From a checkpoint of a small transformer trained on Wikipedia: vocabulary 4096, 3367 steps.
Each number is 500 + 50 x the weight over its row's rms, rounded and kept within 0 to 999. Layers, rows and columns count from 0. Numbers have three digits each. The size before them is the row's rms in percent of the matrix's.

# gate: layer 5 MLP gate, 704x256, rms 0.135, rows 503-537, columns 128-255
# up: layer 5 MLP up, 704x256, rms 0.134, rows 503-537, columns 128-255
# down: layer 5 MLP down (transposed), 704x256, rms 0.118, rows 503-537, columns 128-255
gate503 105:609483494533547526543412559523518457506537505531442410494486533505455462396387480489485384461509559487539573568408459456512460541479494404451439456582500512560558569447546536510511494444421442462519455595561613553509489443481442543559484546479500550497418481444543474555479503487541465470496506459548488535462464548479407509522511532515546433438492483517579498413506543467491500464441
up503 103:308510513459501482465657521500488583446513590523475502572505474557460538631560418548543481497545520489508502488571463527445455505514537517469357503380556501445494517439554425472501503438592489458540517474390466526507561491477542443470522486439496409417507546512558389497533544503502447490498532489507527381452508484529499500470596429473490426496511501459519499492494435494564499472501
down503 102:464614540438488415451555501509527426511451400470505420552447554523529565568500480532505439459583493581494470552560564533430473522601582567438520458442485499475446464511493457402444456480520626462527463443429444518538519538490580454553513459626533468526515491480617459496524518502496536475499446561507521539463490479462576339534537472421512488418595463506416536610482532545476508575485
gate504 096:531474479433516523454387495510529522424436535502531515486480535539520505445589556572456496527565489546489564559453479526492516574486532502559569522551524502478472595539594512508494483400441519393523503519442627522500508508485477491426516548498588483510406453535407602569532528401499534483398443557643545486474546451462457483564430369565517531482485500526383508384481523503569490613473
up504 095:537528477523445480474619500462531559504536460515424467577561451502472525593420451513470473491467524407573522417561583501467573472542457543438527484556428506556510487523473435541494494559565586557413553554498456515496516490485449414575466547510557534556516573489608530496500448557606466542563515486390516436495364526504341472559458499427453449502508472507587447554448519497469537449514
down504 097:483456518524463558533544408525480475455507475478484565536558485460506488476470396467539615488424472562524509526505536495409535456413618471490522444507463441539528483579430578491533678574503519532516543442532541597464563470455587463522497559567424485458569460403461477457418558535649463383583489455534519504485526477503572505490474483480517480551497479491465466574602461371435442502480
gate505 099:494450433490504428560503559528463612552548529490455525441489497549525520382553481495586549511437491435472622489430480564444538498437557489440514442438501515464481518501431544530534566560508482588519533457378570416483493522541451462502539458521527472477534521608532499446532487534552519513567575429496511447581429483416456500472516557470577456483418594467578418489481434548494510474502
up505 097:511509434540482561470494480475575486555512571513529521448497515494467501549569428514512545508452530442513516549533471548522560503487600514512534535494498423422487524427521570470439422506526448426550534441526569574430498484515523491483531376594445449592528524518523519524456413598542604491536540579527533487489509507405442464519547427505483510466480525558614584581498556478407449507516
down505 102:475536571523523607618540458467486557465444560450514507422498512531506489495501530513515441498509533494580542553459405518535554454494442463543467552514477511473434483464562415466368475468497443513479498462420551523545491471476501504571480370608466503459437432482588559439552461510484516518552525450518535548503401538461507509532508493554474478494533481570515477512501490428452576535529
gate506 100:510460447522502553444549532571437388497489532470440491588517524500541452599566561543581478554496481461386534518543539590580495534493430475394506428554323471480531470579465548471435413482461516492529556450471529578508394513544549512441448524559585480474438450524422478470516524549441517495616551537595424564458477493552509472452515576544458560482517511501536571547476447519457438466434
up506 104:444556516520530559486508480538556534537562549579556470552529414450479552418572593495490539511464538455537447569439548527419490522558509566537566537504569547416453464486528463495514550496493491451567368476606576551445516453407466594455490574455494545493626435467520518535547521492465505497471520510443444591538513570466447556533499447449471423475493374391554562475436457535383547540554
down506 101:503428459473520462464565568519472490402517472375536471590440513504497530506454494538441479544584479587399534535526556466537488425456413441476450522556472494559558412535497430477421519542579488653463556583447556530428556460464539561524594464438511600531443596569520489465462523506416560484503557519485548475552494464570466591538551518521462488456570409525461470458471516491469495432514
gate507 098:454456481535475461499529546493557491544470559423506499486458520642584590494437474542466538461476520390616423463538444435446571506454458502552459442542423490469515413452468422392506457556538531516450589373595480516405549476539432595467467468554535541561473524569470592523549439513526488479456510528485602474457508454529476503490550443509476529488519536471414571541501462422400514489523
up507 093:585518505462564484465473514433469563391538428556498509521460485402445423509544574387482474610562465530497537518477549521494505543561503573524498529426508531518505496510499484535562595417482478459459467592435536327536482477353592537538582513503447433480541473420499425519496526518426545448522476521504470512486592507514475519497454553467511413461474435536491491448500435515523521549486
down507 095:458485475498575554492512559473469472446482447480527522532521472556469414455498453478549491604482512508448472508533514548516450516467571436564539542539511548489592532491581442646505566559484491444471484629482590461476542441556586460575534556580609499506480480485573451456584538510407574505512521559542445503525595461505423498478559493524568493469529492552530534549544481487434585532508
gate508 108:516377532453492525550483426422555488488569518538553504454519396505493461520506464516456485448381454511470552417438512531518553474530375516395508506538477542572450476599543491495514507423496543490423430495435475502535502464496515584465520584498533515439561356478505569484399478491515388565509544495435460550597604439497501565526573570573532480466534501430580489514413495392529442496430
up508 102:514554504497521505500595580463521478515436499321524465383416572497580610502483497579524461530545515451540535552545469578516354451458520544449441412561559512502449417537523481462556429560543481421447557549490541520408524534544556554384526435581432517528547531492452553491590429515518487497357446535510472466552571507503471425481538517502516517552494502485614525454557495438543509564536
down508 100:543474436525613508503513498484632491464484480500472446505507515415505481420482441507431550546515556515563548539532442527443476442504564512445440505517471432509456535520519478560593470528526515471496405495510415524506434541492594558464478398401429423521541493540488555521421540483443553494444491530545501439562477560561465598510507503595507596417571518564533517457578454506430571530508
gate509 098:509499478542510507467430475532523443602448498457514502491452617457535535514536530420620449510523483551506525438475497459583593513511505531519551483457512510573522502453523459501467557444589478681491517378523566427489438539518553466528548476512512566476560460471508466452460556534572558572543532468478452472499489554457468422509453501620485473533481590535521510479509495454577527526502
up509 100:449546435486578496535444575616515493552419527406482534521530596439526526580539518454580458500565493603523454513538445474566531576500492485517523536432549453639480517498554495484421503495593576553492537508483536443489521485491420441532511428459516571474557490496471445458491589584536522527459508505516453535533551503466514516505558574516511436543614636481549534488467427521496565430510
down509 101:571502494623518459507413594469501536472536490559539530480485518585541615502604529493451459507538484507560440446405480411384436505482587501469520494510488511507457561457604555550492447463402473464500517440515475439512466527579484527512506513447464443476418489395410496530393483478491565543483531513486473518383597397477404461489436532537533509543390511504550549462435526554435498471511
gate510 103:527489590558509449458574473533412498504517435486409490424589553447488420530506441561549573486481509479491560552457521565388466502567491503488553483517463542593532456568430395511597431478493468410544535471500533534433426518489589438477481455444521433566472534462486521545631455539444514440585532513440479509459507561603418476445531426541531484478518493427525505390496552558433490513416
up510 100:635500452531461462569459458523514391546495520445477592430432590432369437422507437589561459576520481513508560454482507400490532467488442477510583480484525490557483498515436438510560559503512473551511460516462497480577548423531480496499453504538460382519574498403461515455484464562420500468433439512628504435487475416563517549479415304519503535438529451521469547514474538441491467548500
down510 097:484491451497476391492495508502572382494418612486501512631555483484579447497495381423490552486469579498475419446435506444533548518482506477445533538495569485513543458527477631513504540469474504580569558486474484503519470569566444507441482545518526615435552492546581516473515503447474564530568544440518513508489537419492492562540449435504537536510551586521459454538453506587537428406510
gate511 098:483530454531557517533435557553468555523507518570432433519582577418522470401496518558441530422450415516491452535469436440491481616483439451491526533489555563496493514437533466577499485520542602519533472472437487572444465558446485551473310464533552503490481471447409574443600473523537495528476443564515430543539545493557434489555396579498477528521546509486580484471527497522482577527528
up511 103:479352410473542505497407592473416513517553463503506458481571497512506589442535411498465492403575464500536463527495472511477517475506509520502539426471524464435513497510500424544473520492503480543419529484515579524428469516461477568513474521510423505541468395485459571451492487535490479501463480511497550420425406429525470476507394549533471421452528562472452454525490625480491532610490
down511 104:553432484464465444536503520437465520570568430399511589491536419448500450450456489443554501471579484644522534514441478505524483487493517509473441378491412517547504536566504433480582522486507446501533478451536572549488564445515517480550555526494430603513494437546563494442413529485535534480452451518501605422441522452469402464487531429531482525517500544472454519580554540552495460565422
gate512 103:483535443513562559589522502565491482468465489498467607478404478508462560450471431532438499518529486465512394580481495409418523543524574516582490594451505500505547564464498520497436578456497512397510514510475487483467490547488569457485483588512589470419452511480488495516503559448543549461484547501451461515517469415574445447513534575505388485558589416538416549514408501486476562499496
up512 101:484487499500485585549459530567538461530466537506487664458464552541565557503481492497488489513473497572444553488460468466366453525477595522592479463525444561479592470399460435401486610566498509490455555486513521499372564531479558509503497527589480512523507526397478484471506512526534537498457425504489560445531461478603512483606477523475457516493610534479487490477480364478471490462522
down512 107:500476555492477468479545521484558524539446580445481418583548564491591481600478493531561565467405518456497504457477523487507496480547555538533482498489544543463549489509455446583535572580501539488571526449422614484560486505537508410554511617495411491536357434477499472466455481563425534484503526470493495510498405529444536410487499536427505509494434535545512480492465519474500453495482
gate513 115:551537637496459529571493476451526475547445513428538524544480509492476464489550453500567456520499459537609483458398471421511473523455559454518437534469480548478516441517490455551488461539539586480571489501469468484433445480568524602501513479493585411501525452480479411512481534573406445479456515619472492532524439577459472509548478394562557524483437523445434468512384521403573516516386
up513 115:559399486474384478410506474556576467525538526542477434492477413479430447432506495475537518424533428522534403489479412543522546565482489486457475500525548424464445501469436495510498480393495429593571484514476465545524522558462523385496528572564462541479437545552514546634526532478545451545509494409504545446400543485518458595508424515530457414538545455486522496618523477501485515550567
down513 100:565421478556570485490368531496485492394495508472530445455573488449507564578558568591438506533497505414473510562506547541503554518512491499476712499561454577500558502424542461471573550493431506486494556476451451581517572500454514478521474467542467456508513510501473479442469415490574437484487538373517593444468542447482482525520470515503503497569523472513479444478572502460484523460521
gate514 101:476434465530452483451420549526511519503580515495472423368564514534447384486438475455526532437475500609429454457528499488518457455478536444535480429450495559546522502517484559502550472536523535522560492475547415441509422521493551533478577419576469511473602451617568503514463531506470572494419611510404503467502549489455536552526570488443534563567615431457509471603491591576566589506467
up514 102:480507507520490580386452486499465461517515560429542478357557487571470455454460434619551506378472533541509557558476516405542487516535493473514536470479459589534468561502512496420419512524589492460449497459494518516474483559545532548516563488479460427504516530496510462420484444609534502492512502547521517466536525542470527479581564510471590551532524485476492504473609526528473600471503
down514 096:479455628519428508459458532561492493546512489487606514523485550515420482458460440443527481507433519524544519536386465420448473446514510500495472440477567605513555499432484575586529536527540456527519488594600458387423483485533494542532517403472498501518575579420590516347417518554558434524401508484498465456477501527515521428531646520419455571496537525466484465544587491498565494548476
gate515 101:510511441558463464484538553481571408517541421491540585465461578445407496477414479486584486508549497436438556542512509458442403455424527483546487454508503534553465441552419522501410486474509487411469511531431492439425461527470456481434467476483350445401546444423463554511479644440410503524547421556496464502433405544430531525506489518560468583482452595436410567467518471515554529487478
up515 098:467493541559522508470569442480455489527505453478582505525489524547574501605531567445522478454500507454569639567550537522467448515562482457571580537516440544561502461547492464569431468452468514401426559483445513479462460480540451448510514482470400516503455429467562477567527508545506514583535497512513503552509550425468588534558406529460567492487472557506420628515367439558551422535521
down515 106:518481446521584514595584441478538399498530529538458510553458503468429500460432553396559547514512516431562483430638496550534441459538565541473404569507479430385432472461484515424510463436401510431503501488503507624510412582505482486492560497466458482487500424457402629453451478477475485503512484568508426509503472444484455509448466542508477508552488511443554447486549517472512447556508
gate516 096:454582481590520489457481447541491414531571519433478576394492550452529494412518460566567495495451499504440504533517463504509548437491509453569589472441447607482506400539465511624474507448452471583548551470501464481501453515455516509460600533563516487531424490559555548398498513539498503545506509468474454471446364488519492473527453518482414508512500527599417446409438564441479418531444
up516 097:449533499622595579508500467477470531548585475494488510396523507463580551463498539513496466451517539448497461456452507510557506507471491526528500473519491557472560530460460616553476492493605488610522462407536471473537444506546465532386572531513528436472471518515548534377431475551479543588489522512477462411506397473453482460455497523471547534504576519532386474485446492514542415502524
down516 097:489459497499384511515598522515564495481506564535531438537530552459526477552477391484542619499500472566572462486557474492496495469440539533460474539520454527480469415534497493608548536446519468561390452533503469395563493541497499462532592560482481532518440473466431475482452456462494431467460464532477496499521417457432528423454410491529501512415498454503589547518531519543513492449446
gate517 096:486493532497392540543517582550441534501570474569462434594588536419469481569565452545523506488412570497530515568613580509573528440478514476481543500401464512592470478504579540556503507433508504574486454356426570486530488492461482490532490503427455447614515508441555444460492416507471496443566579513509409498551382446528550502431490518631500559509570531521521505540470417562484441505427
up517 096:496501585488492621444505541545403486567533490548461430552503470479484511522556567544491432584353487524567583436425513454498555508447498472440458554520527447582479548479466506517417567483455617521558532537373453538431527574490470458543509545511548499455493491449575503458512467494566515539385499431517411476463513455513468413470543488509524463423493457545474427564465474448544419559409
down517 098:513514475459489463500520463442505569559528547469516510492471483520463472360480550438549429465564527368442453566485566512523425520561546512505524497450536430478587536436460502542540474526537514482483511516635455439550474502526539493544447480493508576457565550540524499560586490506458482541473477486489480429569563506450468551504558535479565548607552576449477488496522544464445602466544
gate518 094:458458434453490515441531507554490450509553505465394462432513475570504563463419441551524492535467483570500473460554527607531478517388531580570421488548495512490519412559482495584552416557473463420527538520510556507507550509502473533511481501501502459444439495483474378516479642517485589474412524486501552470533543543546489516515467482432597487525522450425412434555447503497450516327523
up518 098:472542565519433525443518416491526493442495462498448507514422532489441494564549495499529481487478494478570557491482467509491471465469432472515489462399547451491529478399520557496493492475466530475472622508504582456482545566487449508536428581534457411446520503453529590524423462449453449550518515509498427538526531523470508513526493547439555506505524393546544478475540526464515472517574
down518 097:390469507476490467577572540551508540389565382430511537508581493554576544478470531484521542497541481528525493436573503495475498442487491466489533558408447549470473461425378528526497530544462539527356548531517477538542520516438613438408446488557586517504475509558437455513461561476428436545580546441416539515432491414458569461473576464495432413433575555511552500458573436524410517524493
gate519 110:490473510516477471481532447457499484435509523563535506455498490567500548481552481499460462507480441491542461451477349473497478509541541475434495622434555531541496494505482577358514385446434477486460479444367512541398466564528544586407506474544503549550539578491519474584514494549505551526457545420441510509472575422425483519612483538469478530472476399573539422540582563570448472471492
up519 117:386462630463422517534491564497519455537470510479499570458562548467536476587475539471543504520465508579485467564521522434541501535477534531598476480551589616471467487513457566489527529393498430473520441577456447591542499419495542506456551419572516477477467531485537467488402430565487525516475490445470493466466510582482519548596424411450487455493522442493563462510501376495346471519544
down519 097:546546518441478507501539415557526531481501508518531401466489428521511498476471441508422469520436507499456517418477566553519537443459519523580500569430480502447490565448473498527529469552546451610465474475407554522424519578467451472496550455443490472554527555508454403442532496488631462545413497526486483456467510538411534462551489495514500498469436564664474514506527495475428442469494
gate520 099:527415519532516496495524546509480484537486482579453413559481501492486451520486468431528569540437456541518440524488424569480528473498493515554539580525535438530396549525480474450622421441362493489538510519508561527435529465544528464475526507452500401489479530561517521484565434465411468445531601579489490450520471526494497526518569558468522442489581480398479410487477528511484582488496
up520 105:439485476502477596589485456527552583561518515536569452584515521520505438492485456466445531545413537451518483560506583529437447563473469529450560421527486523517387464521451521582462538565484416456452513530503513524520551629491534498535446508460536530533532482560591586455531464400469456619479525489481494363504545508528480503472506520512453449489477590565515398504452525481438479488457
down520 107:488434519520513584505477585526472467576467506564489402548523599454518479385441524472449542522421526508450584527509512472520459484513470462504452462476543506555624501496550629546543533474522455420446523463483572473474491391449558516398477458498484516512447542610553544395508418491521513573485559561587372477549542472569537434455516526527311535486493501567525542496432482513500506578426
gate521 102:590436557465416584532455498431446424439491429527437484544502446512534469452519466555525475471574518480512573529567393525545470447491461545478448633438474437497481409546405422543552448431617530442511631461512490537498478512470550505520543505512513451577496482456435438541543506590590534537529509417577506521587540551499465556566499429555461523576631521537472529531563559544572463473408
up521 095:507572520444530476535553498453503549408527504523453568506443475455615491510452507434586462465500439502372472492488512534492441589572427505438557547575456506557464472561585478500608526503504463420496464549494463534519516442434551544373568528524483520505463457487596495460553470453515516480399499519486523502370444520543528495498461514499520555572511472388539516376480423514476416545466
down521 095:428487483474486521620634503522476503495499491491517557468514507473517450477482475485551500527558467520412472571547501505479459482586371459431476526570436499474554489513505503540460543529579448488508404571499536419506541505565460524516496530473492604457484480398563486565414572496500493407412474500483572509389508516429507515448503484575577528486493491473596511444483527536440635522536
gate522 102:523486479534474433582518493473506388440467461518490474587456499449511523467530511619577471520423490454437520533510493537418401520591532578454444528528501414527538570501464512570429483492456422454463520528508436463538522530550510521524471526559533537446536534523388501538517488503528470532436576483571395551520399524512535481455454513575543467504532554446539499549473545548431397547539
up522 107:459483602532488573441407470533514504479508459396468451507499562515542477504398510478385541564470548510502534482449524488456606467440547417495568408503476571458485511457492460422585440543452479475498426527452519422402511535410582448489502484458524534562488522484545600545493504496490458474485444416472411445512528533503522471579459521476424495567474531584540455492531472581504520470452
down522 098:414471501531589529574323515457419444467582441429464452522501402425500555506478533580554449562451519498405574471501558499555464385527502461491536465540496523469468446513524496508425407494555442464557502447424489497471445560545461555397488529583614438489437552449477502507562475571558487417440456456412499410454511494545499503504530498541579502469479436530588542544641486487468438585437
gate523 085:541518505547528503525615462441477465542476474598484499513504442473391527507478558502434375529569558555582490536436575503450456456548559431511579664469408548544487456474555404550547562533536546462539454479516453455487456491612492498541503614508534534482539536468500472450521527494473570457478614482444458589438533534474480544504552521447474413486549374500503566449512477475464465533478
up523 098:465512460569520471525472422454457491606562460545451523557476466542423466485529432559501431617584388532514486460348530558475433597531513487525428509449533519514434471531512432555561489418502484507480516515504509482538528484510528600481510559477494486447598458593538570434487574523393610515418525468483452437501472461568465494461568575550422434457532504529496499406553415564340413398446
down523 101:491561532470542449495471487509594475547466432532487485575501551564489471564469561534516473595517519498439501517577575525482545555516431485431483454561597509583521572493506545538472452479554537515454492565493550533485529471420527464484483343525498417528459572513517573635488474530485503537542441408500565428508440474596511484493506527492573478503452521674472497545528535491497442534510
gate524 106:520586550527501486528485540419479509555413429500452450512609499508491456437498531546483548444505555492491556531570578493554582498561499507438567462474441393517499487556460499476493460529485530599431548479477487508498466462567504512516397530464529410604510387539562411497462454471515598487496502527575498544502601475479483549482520527447433522465503505575521594547573532530522530527485
up524 100:421554513562459497591466549483405505513512438493473468461480515390504515470536495547489460501388516465484464538513445412562470531504580518448552426436501485512578416537528462514573400345531590568470476449515528575390470472478539462408485449527566515496468508480504299493472503408468523512553536471516595455432509486522446563563509536515479520429550531562418442429443502510511493526557
down524 100:491526489572404443470514553421480478545524508606412443478477538534502486507517526493469511394510464516479432481486514473550429521513549537503513540468571483541521483510484441501544535473494478656508459424484473487463510501550495435523472551523488482449537486442562534589433516389540591424515571481567495470487514474420481478525519552491479505417453494484458443418468473513463498495502
gate525 096:522431435597470388481493510437503582476454514438440614484499481446470359443434530520443623425482445452491531485496426483582485474489502485532432512463547444529568558541587485525515477428487508551453547464487529481473559531512501474437494453520467492534446520493408556564508432466376499492513496449432489639547504480508518543419531461523458502452422460561517450406542528524463550533612
up525 095:543446443540461460513577467507542435588403451484517471483482438541576430489458533514503508505477488540486459512491402545492497529524476505540421516507513490513436475519426464505506460425507530482536510533533476576557617511439406484491504515518484455554507433457551574508491564465482395516461538539554405546461569466557454485452495520518494461462461546585483539476518516525563545403536
down525 100:429529520473436432372471505634493475484492466444482608444479490566421410437525462483462473531462543426445578497381560439528538473537524426514464481540449444504549525515551464576439562490552453606511526524570529514555462518447536377598461494528455508485521539521471502414497445478491506392507497507467470454484572549455478503523552417549437442498527554541475498507556458402417546522489
gate526 100:453546428530387405484493485574490480549608520568555426442533522500445523492630509467535474551493430497477506515454484556481443477480368641448506508579517521533512543595535469438476550536481475496476579551556494480541512483402562534557436597528478588510457471507573417539510549471649543479474405509494522502476531556587527460507524490513467529511528485383537532475484536600420519531523
up526 099:530527521406460561425549522550471514550393472461497506419433555533444494474515396501486425517503595527443537504550476409540466441491452521507443492532502464523526465485462489510445578521487504550450584457466480422604439451466481432447458518451429439487453544437571453553448499369478467579503376466513557526486501481472560635565584527415520497536626515439545416586531472546505502494445
down526 101:531483478549541459522512386531510529489547543608463504520444425611546488474490634527485502437557496544498425487548550401432494521473440488495528558518520443528551545408572510557435515449457453537426480502518538540432480511531414503424596490422491408455546513589383492424440562453573614469555436562486507486482506593466583477459453531548543433537482559536453471534514415493522467490486
gate527 104:445570497516550499497504577474476543537454444433484445546432427573544479496405481465553497517488577591518487472431548589561465525431452437570461492558470501567512522544520541510431513480562566507439561502535482507547489449501418496486475464514541492474513413603470520521415472571503546572455406509454529448466532483568445476509508488503520532443514551469500522428526478548423497430477
up527 097:496409461437603459481538467526530583500517474602514503465495450497489465471477430474476529487541580480473579546441538474494521512405407515477560533430472466577582459540546575461522460446515471515492524533596540458501538466507542425495409500426578421573564601470510410538531468529491562632511475590547473462418539514538456441499546466500493519514530478462644489587536547538477504463504
down527 103:467434573463505600551480537449542516497504439491535442482451534529529471507492396450477524584539511447563552522546519388516570443503533470501502533527554509597543625471452519493582482515606572419507551524489534486549505442531505527466446538514466417476515538508442482479490495486569480479517543515470580516527524531573512542437515560541606392481450475538499502576489552480468567497522
gate528 099:462518488545410464411545473477489532486546502416577520479413473488479494407409492511499455538527441536552515474437560447543558462467486436581454463406526536530455532498497420547517525468463533494487542463440463473466541561442474515532547452421486436464548509376498478566458535422526422500506422471612410514516637485578491413498388502468449475520465415429524492502480574549512506486512
up528 090:418425501492554445441473461467533570562485387501422552524511513536459575469502498507391614542485488447546484465576457488480407526518498502537528505448486505455525551565481526385427549577527518496451501521478596526439556462529505486435378467599591464544544588503528450447393456432513517473469546539461482419626554478524450515503493448477478455484542511613488429345556493524464471433554
down528 099:526497478484498403484502499458535496525567443517519476550528445485459532536518532567511460579624469546460452552503510509542524463423484522520446470577374615539500558512587573521526557473555536598455477489573465454496535517532499534317432549498464485464472448553453526489494573470483503525494437463506419445486568470491389468615517510506529487529491608511514513503422469528464578576488
gate529 104:523534523519555484564420458447481549533451509485570563513461449498522528553504536509479466526419506421498533549501502513427499452462478517486477606588491502549429481421517384589453444498553497468483572538388503488574500568505491534440560649534590500454457572474467547431596474568571536454482652485507466612533494494471514491412458437540510590457532501473426551567499539515392465469446
up529 104:503435484456444454451471531542534540588407420527519415464493387490519427490456501451514497527535451465453473474488495557442564494449618500531467574457491504580501547519459398501563545423365573475432526510529463513416486453482519485488450469511521471612547454413464424530512519589542448556549529422484529585395455494382512509505486504506437490518511435582521499564488467446485460497528
down529 105:497466440537423519554487560531576567459425404548490502525436542476511512425611533431509482536523500443433445458499449515387539450502552507537400575524468525526478456504545504458464529584503575462560534459439483556438499478619480492440412492593542388477515546528536507550450476561482529490459450479567512502496538478488610593462515548474453538545511535399452526615596456528536535524477
gate530 095:500543498475487510476475513513506598534445522489512537496506468486444550461492571418518532444550490565548514544440478422472528458551484552516471558439444490448519447536505397454516559424509556497473360471507450498493475503527508620565503436525542493456582452466508451419486480561503514572519546545584484602529501441486554488471420525542491502591512478525523549491438502543588524479616
up530 095:475602425576486466427517377437494380377517527399476561499553551540503519564530512546474553539610452500444429544523501449500583512541530490513487421500540446489527414463441547446486436513473561438531559500507523510456540466504504405476535366555630469506462528516501481506470503502447509516506480480447494475490490477548435435592531478556499432414530464481584556531538420506518497470477
down530 095:487483530545435475442484457574481512495536446435493509563586528513467544497494525531517523554472538541517489586451456504532589520516488533456538418519511429514501491509476611519461442566499507530550417508480476464512388495426524514579548478551489482523457557489597586423478493531512456554544459486505493475502639474518553543550459592605538563486582502493592474596477494495515533558502
gate531 098:502550448458481550473468528497468478502459606508527625422534514508476437461524537511501538536453437482481532602481504465397470512505478524461493526482564590493558474396519468562442452486484442459509515510436481520505483463500484505539583602513558528496448507501404621520580524480526476442359464472550468556533428384468447516476408493422450464556519570510588464532579528540434565649629
up531 093:562451526578461530533440416476527440413523493532434419592476527483420577556523529528528587545559501468430512441525561449621593533533516568385551466523478491576447498573446476470562555540499522552491490509458470442539531488545390542497371462450400519421491492583421433531476508510577473537551534474423534466484522636542520476454529612488490506468429471544471497497496509482545516449491
down531 101:481492555495498542431522435498412506501512600524489543566495576490449427493552526431586490490525557560533544443435539609462402508493495489492435479596477487488513519524554523496519411482525619548478585517515427462467491461462594441577509535492394501593528545571520499599525554435579501533549526486558561562585488495428542589457515534471453516528525501420420574566545488486467475430452
gate532 110:472488519403441545462523487427532459561454388387469504487441514504487500504376508536486413531500500522443473509448401465455569588562469648503462448389583476486537481549530443450477575438543506516536525384440460428455459566454469452569483460579464446471619493428523519537586489448499502434491491522471433400451514533439433446487469433391486463529510476421516339571524530522543469504407
up532 111:515501558574606462558504448480493480538479549541593525512529538506538480525495461483437521453521535399457561478524445496544543487486494487473503483516475441488535608625480560485424540547413509526542521577414498494514522548507574517437516513605554472557562503503489537446525495569503511419537529549512449400531527548508528541437503514473419465509462455584538565493392572558543395570459
down532 105:476510461521481390557522538450459487432527464496485533571487559553489476547567530488395519501547523510483537525531467511466557535492587436568424558510425470529586586533507544389426471491478571468497507478543437535516471523537419496490507565492485458527513518508504462585453519531495507496459453499499568502432491424474560500455465494492493484470508487519570526442479414454490460508375
gate533 105:571563391527503583565494528560496571449546414464505577436467394395537462470456635499591481453472507528396552443553599553459573494483487470528549419493538531457505444447529468549430479495529472441497509512496583477438466437488501499552450455520557455478446474513502497465488451467469553435489586526556505577490476398489655410561558529500513558474444573504510499492537512548631535552370
up533 101:460518524538474502493495507426515471497580521460575528483422524533481427511499486495509498427492511451527481429556529464469525448551626491525487603513501445612544531516401493305570441535555531545559454469502507503536494551549542490391350384428485537532554563500476451546577499513416509441414447519497492446557511522488444461455389433504548433608510465385487494494562474477465372509561
down533 103:546615542497507522642444496473411439469542494523520523433540549432450399587541472502566451381551540563615523452485607533465564435460529478553496482590527420504513566453564449551562520515435519536600535584495578434468419478470452437530487467474576487499477566451545492492461559500426477477482513522519452445610463378452544430499575493456403428438495451527463557449375489473538550496528
gate534 108:480466475503533520467512523469476494542437498523501429430415511505507444485530474563516447555444445503507545554505529559533515565482462526454563571451509531515521412439511423569338511505517469499569607528459478455508549557497579562520454576506391485490556511544493441534527478473485568581472496466527525476595549521450444607506499465489490545528402520542536415463487470460435471488455
up534 107:499516463553525486474459526442512538419472453495596448545590478530459620509479534422479520482516432622579520527502411504520510510463485467544380559505450529434496450501564535505397538485420495494564476471513520459582498428421420485591460425493505493409484514594483490488451358479521437460520549464427576545496537530478496453503506529514468567469459496614537433475403588550554496507529
down534 101:565537580499546536415572525585436496546481500529437586451489475485537478496407542527497494523467504532450464480486562494553451507541540561457519404516414399489481489545449488489550485503377553419501559530419438522471417526548507424551419498448488549476522431486510388412523497532503505439454473524561520510486508552583505476525429534569523548541450529489347525461532577470540550480512
gate535 105:468526505469506513526471453427426605519435530426585510472510534532516501559513474465536467561475559464492521503470521485416418513610524504467466438422542533556550419415532529516448472532567438434585540497499358486559497514432529521565421478508477574481494502557510604458512452487507563465447586409528537459521507546454475525502421507610498500406464529539532585519529493460459462507472
up535 105:566411521410573419550564457524545499457557468527437376453463528419471518457479483557382424545487615563495487478483474470608397462527518426423598499606626537442410468450505511403505478523473416449549469563491472462494430534472486535538492504516494466601459509495453456479515506514443536562465532520497508465493583515491562570464508482419494557473479445505474598534529551423500516420555
down535 105:547509417477483540469505568547542567486562589476482420470579432482599512505547525483584536453517521482519559583407551482516502517491427435494494496455506566485490480484436514517539560507474547463570513507428462501566476525475452461458549563495476480540490492457431510533553495491437468425541465575453534569464456445498507446461560550489499522504530416538412546512484412481482486428517
gate536 095:503514511437497548574533495570546505557447531506571525571548541505537486485470487413477514495562531455509574507581483635610548490494500435530542536546478539516485463465426465556478509486541546446510462439551454507526451468571463425543586533546474564471558545305502490564488484514441474510489533505506439421496489567513529527401441644641508450510465501558488500502524538456485445482547
up536 098:511477487437529536516520527626565446560470430476540510536427467513535510404498410464487488472510493498506509517547449568568548511531423498514561547528520500629416499523511456526471549499515481508433475464542440471509521409605455526506536517506528548442469496354469608540523564557481461480541507486563450571505464545593526610502412695554502515460529482561477519498479549551551479426455
down536 097:503510482430549576495499527465554495403464538531484541561457473530457447440488413403581402566563512385518467498558468658539541399548477526520487452437463474584421499583491532560454536472491476492537486492533518467458522497537439443517417506514542551515546448355476548473480527541424512489470479447558427527480435493481522442597464509569501541512481451541493497520549506507482444454498
gate537 109:547536470494515439523451560531458558458526460558474480503413587483525510481453483397507516447541505628502484534583530462483486505544576515557535595438486584533472408525452452500541462474536492479547364440496462478342463544499522537546490502538550497457484550538509528495411529512412472531470480474559479571518437485506534419543395526504528451520496504540465469490428568497536438409441
up537 106:506549536465520490481467528512552446583512491432495487549586394545440533578541476437517496409362458545382477483407428628516479526521471500442508501391497411502446504398517482427500537478510606499526430536530533482508512555598599464470428530543509502634464492508403615482499547546504452497480487462489496542513505468591519457559443404466462499514514516496585504473495497457533474428406
down537 105:485473551487485460503527536490570405494468554461422483539489446486588509500612485525527498472397519550448505508499455497556495446451478494495506510401561514449514452457516451599510492473554512426510535538609514429543499516514490476538447567480522439575501487625495500527493518523514410429518541466528510419493559482457527543454533470522401596484472415477546567462456546499512427538507